{"n_layer": 8, "d_model": 192, "n_head": 6, "n_kv_head": 3, "head_dim": 32, "d_mlp": 768, "vocab_size": 2048, "activation": "relu", "norm": "rmsnorm", "norm_place": "pre", "norm_eps": 1e-05, "positions": "rope", "rope_base": 10000.0, "rope_fraction": 1.0, "qk_norm": false, "attn_scale": 0.177, "bias": "qkv", "tie_embeddings": true, "parallel_block": false, "init": "uniform", "init_std_qkv": 0.0361, "init_std_o": 0.0, "init_std_up": 0.0361, "init_std_down": 0.0, "optimizer": "soap_variant", "lr": 0.00461, "lr_mult_qkv": 0.4, "beta1": 0.95, "beta2": 0.98, "lr_head": 0.0113, "grad_clip": 2.0, "warmup_steps": 200, "schedule": "wsd", "decay_fraction": 0.884, "decay_shape": "linear", "final_lr_fraction": 0.1, "batch_tokens": [32768, 65536, 98304], "seq_len": 512, "doc_mask": true, "train_tokens": 265100000, "steps": 4422, "dataset": "wikipedia_en"}
Each number is 50 + 12 x the weight over the matrix's rms, rounded and kept within 0 to 99. Layers, rows and columns count from 0.

# layer 5 MLP up, 768x192, rms 0.217, rows 764-767, columns 0-95
51 52 22 50 37 46 57 38 40 50 55 42 42 43 34 56 37 55 56 45 43 71 69 31 57 53 45 39 41 32 44 53 52 46 61 50 59 59 48 51 34 34 65 60 34 53 36 37 54 76 33 60 41 34 61 38 58 49 47 58 61 42 59 49 45 30 55 55 57 54 43 37 52 67 48 41 39 40 41 45 54 59 45 42 56 52 41 52 41 37 57 51 56 33 60 62
50 64 61 40 43 54 78 28 68 37 59 43 61 51 65 38 61 48 46 58 52 43 52 59 38 52 33 50 60 46 44 62 25 39 29 46 42 48 50 51 62 69 82 35 48 76 40 53 60 37 54 43 57 41 61 73 34 38 40 34 49 56 57 41 44 32 55 48 40 58 57 55 58 42 34 51 48 48 69 59 63 47 54 52 21 63 58 63 69 70 69 62 41 56 49 37
43 63 60 66 61 47 54 18 37 35 65 42 62 60 41 56 56 38 43 39 67 52 49 43 57 41 68 33 36 59 63 52 23 56 37 53 33 66 34 54 56 66 76 51 45 56 80 44 57 52 66 49 43 57 44 38 41 50 51 47 44 46 49 49 26 55 45 26 54 61 50 62 33 56 72 39 44 45 45 55 70 47 41 28 80 63 41 56 55 53 61 63 60 54 28 79
54 49 29 59 39 49 68 38 72 57 56 27 33 60 44 47 57 32 31 46 47 60 55 34 52 49 58 47 58 57 52 53 56 32 56 49 60 38 61 68 65 34 39 51 62 47 59 41 81 42 30 68 48 57 47 51 55 51 40 55 46 51 51 24 36 59 46 47 48 25 40 48 33 74 30 53 52 50 56 58 44 64 51 46 62 40 62 51 56 47 43 44 46 53 32 52
# layer 5 MLP down (transposed), 768x192, rms 0.22, rows 764-767, columns 0-95
41 47 59 64 38 32 49 52 51 58 42 41 75 33 50 63 34 34 36 63 44 44 55 47 53 57 56 71 39 34 30 49 52 58 39 49 63 43 52 37 53 41 38 81 33 50 52 55 64 63 58 46 38 36 38 52 50 47 35 40 41 56 46 30 46 22 56 45 54 58 52 41 57 61 37 51 46 40 53 61 60 54 41 33 54 48 26 60 18 58 50 60 49 45 48 41
47 48 57 62 59 48 67 49 70 28 69 73 39 27 44 62 63 49 29 26 28 41 46 59 46 28 57 39 62 61 56 51 41 44 50 57 50 64 56 76 43 71 76 46 47 48 54 58 57 39 70 44 56 55 54 62 57 51 61 61 46 40 58 42 52 55 54 42 40 68 44 48 31 48 48 47 56 49 60 64 42 56 46 54 44 37 56 25 48 45 43 47 40 52 49 38
44 80 38 62 37 38 62 32 35 47 31 71 49 52 48 52 26 48 38 47 55 42 22 20 55 64 50 55 45 53 45 84 55 59 39 26 46 50 43 51 54 61 52 61 38 45 62 53 57 69 48 48 62 51 30 47 53 50 37 51 59 62 51 51 22 63 29 59 59 32 73 40 50 55 57 64 36 43 35 46 49 65 42 28 61 57 59 49 37 44 34 38 66 33 41 35
49 49 42 46 57 38 53 51 59 48 45 62 63 49 65 55 56 60 44 36 75 59 57 56 61 50 56 49 54 53 53 33 35 45 48 56 66 26 49 25 45 64 45 33 42 51 49 49 53 39 41 40 67 53 57 45 80 60 31 57 55 59 47 28 53 43 38 39 43 42 49 59 44 40 59 44 60 46 71 55 54 33 50 74 52 63 48 49 57 59 50 36 35 55 56 61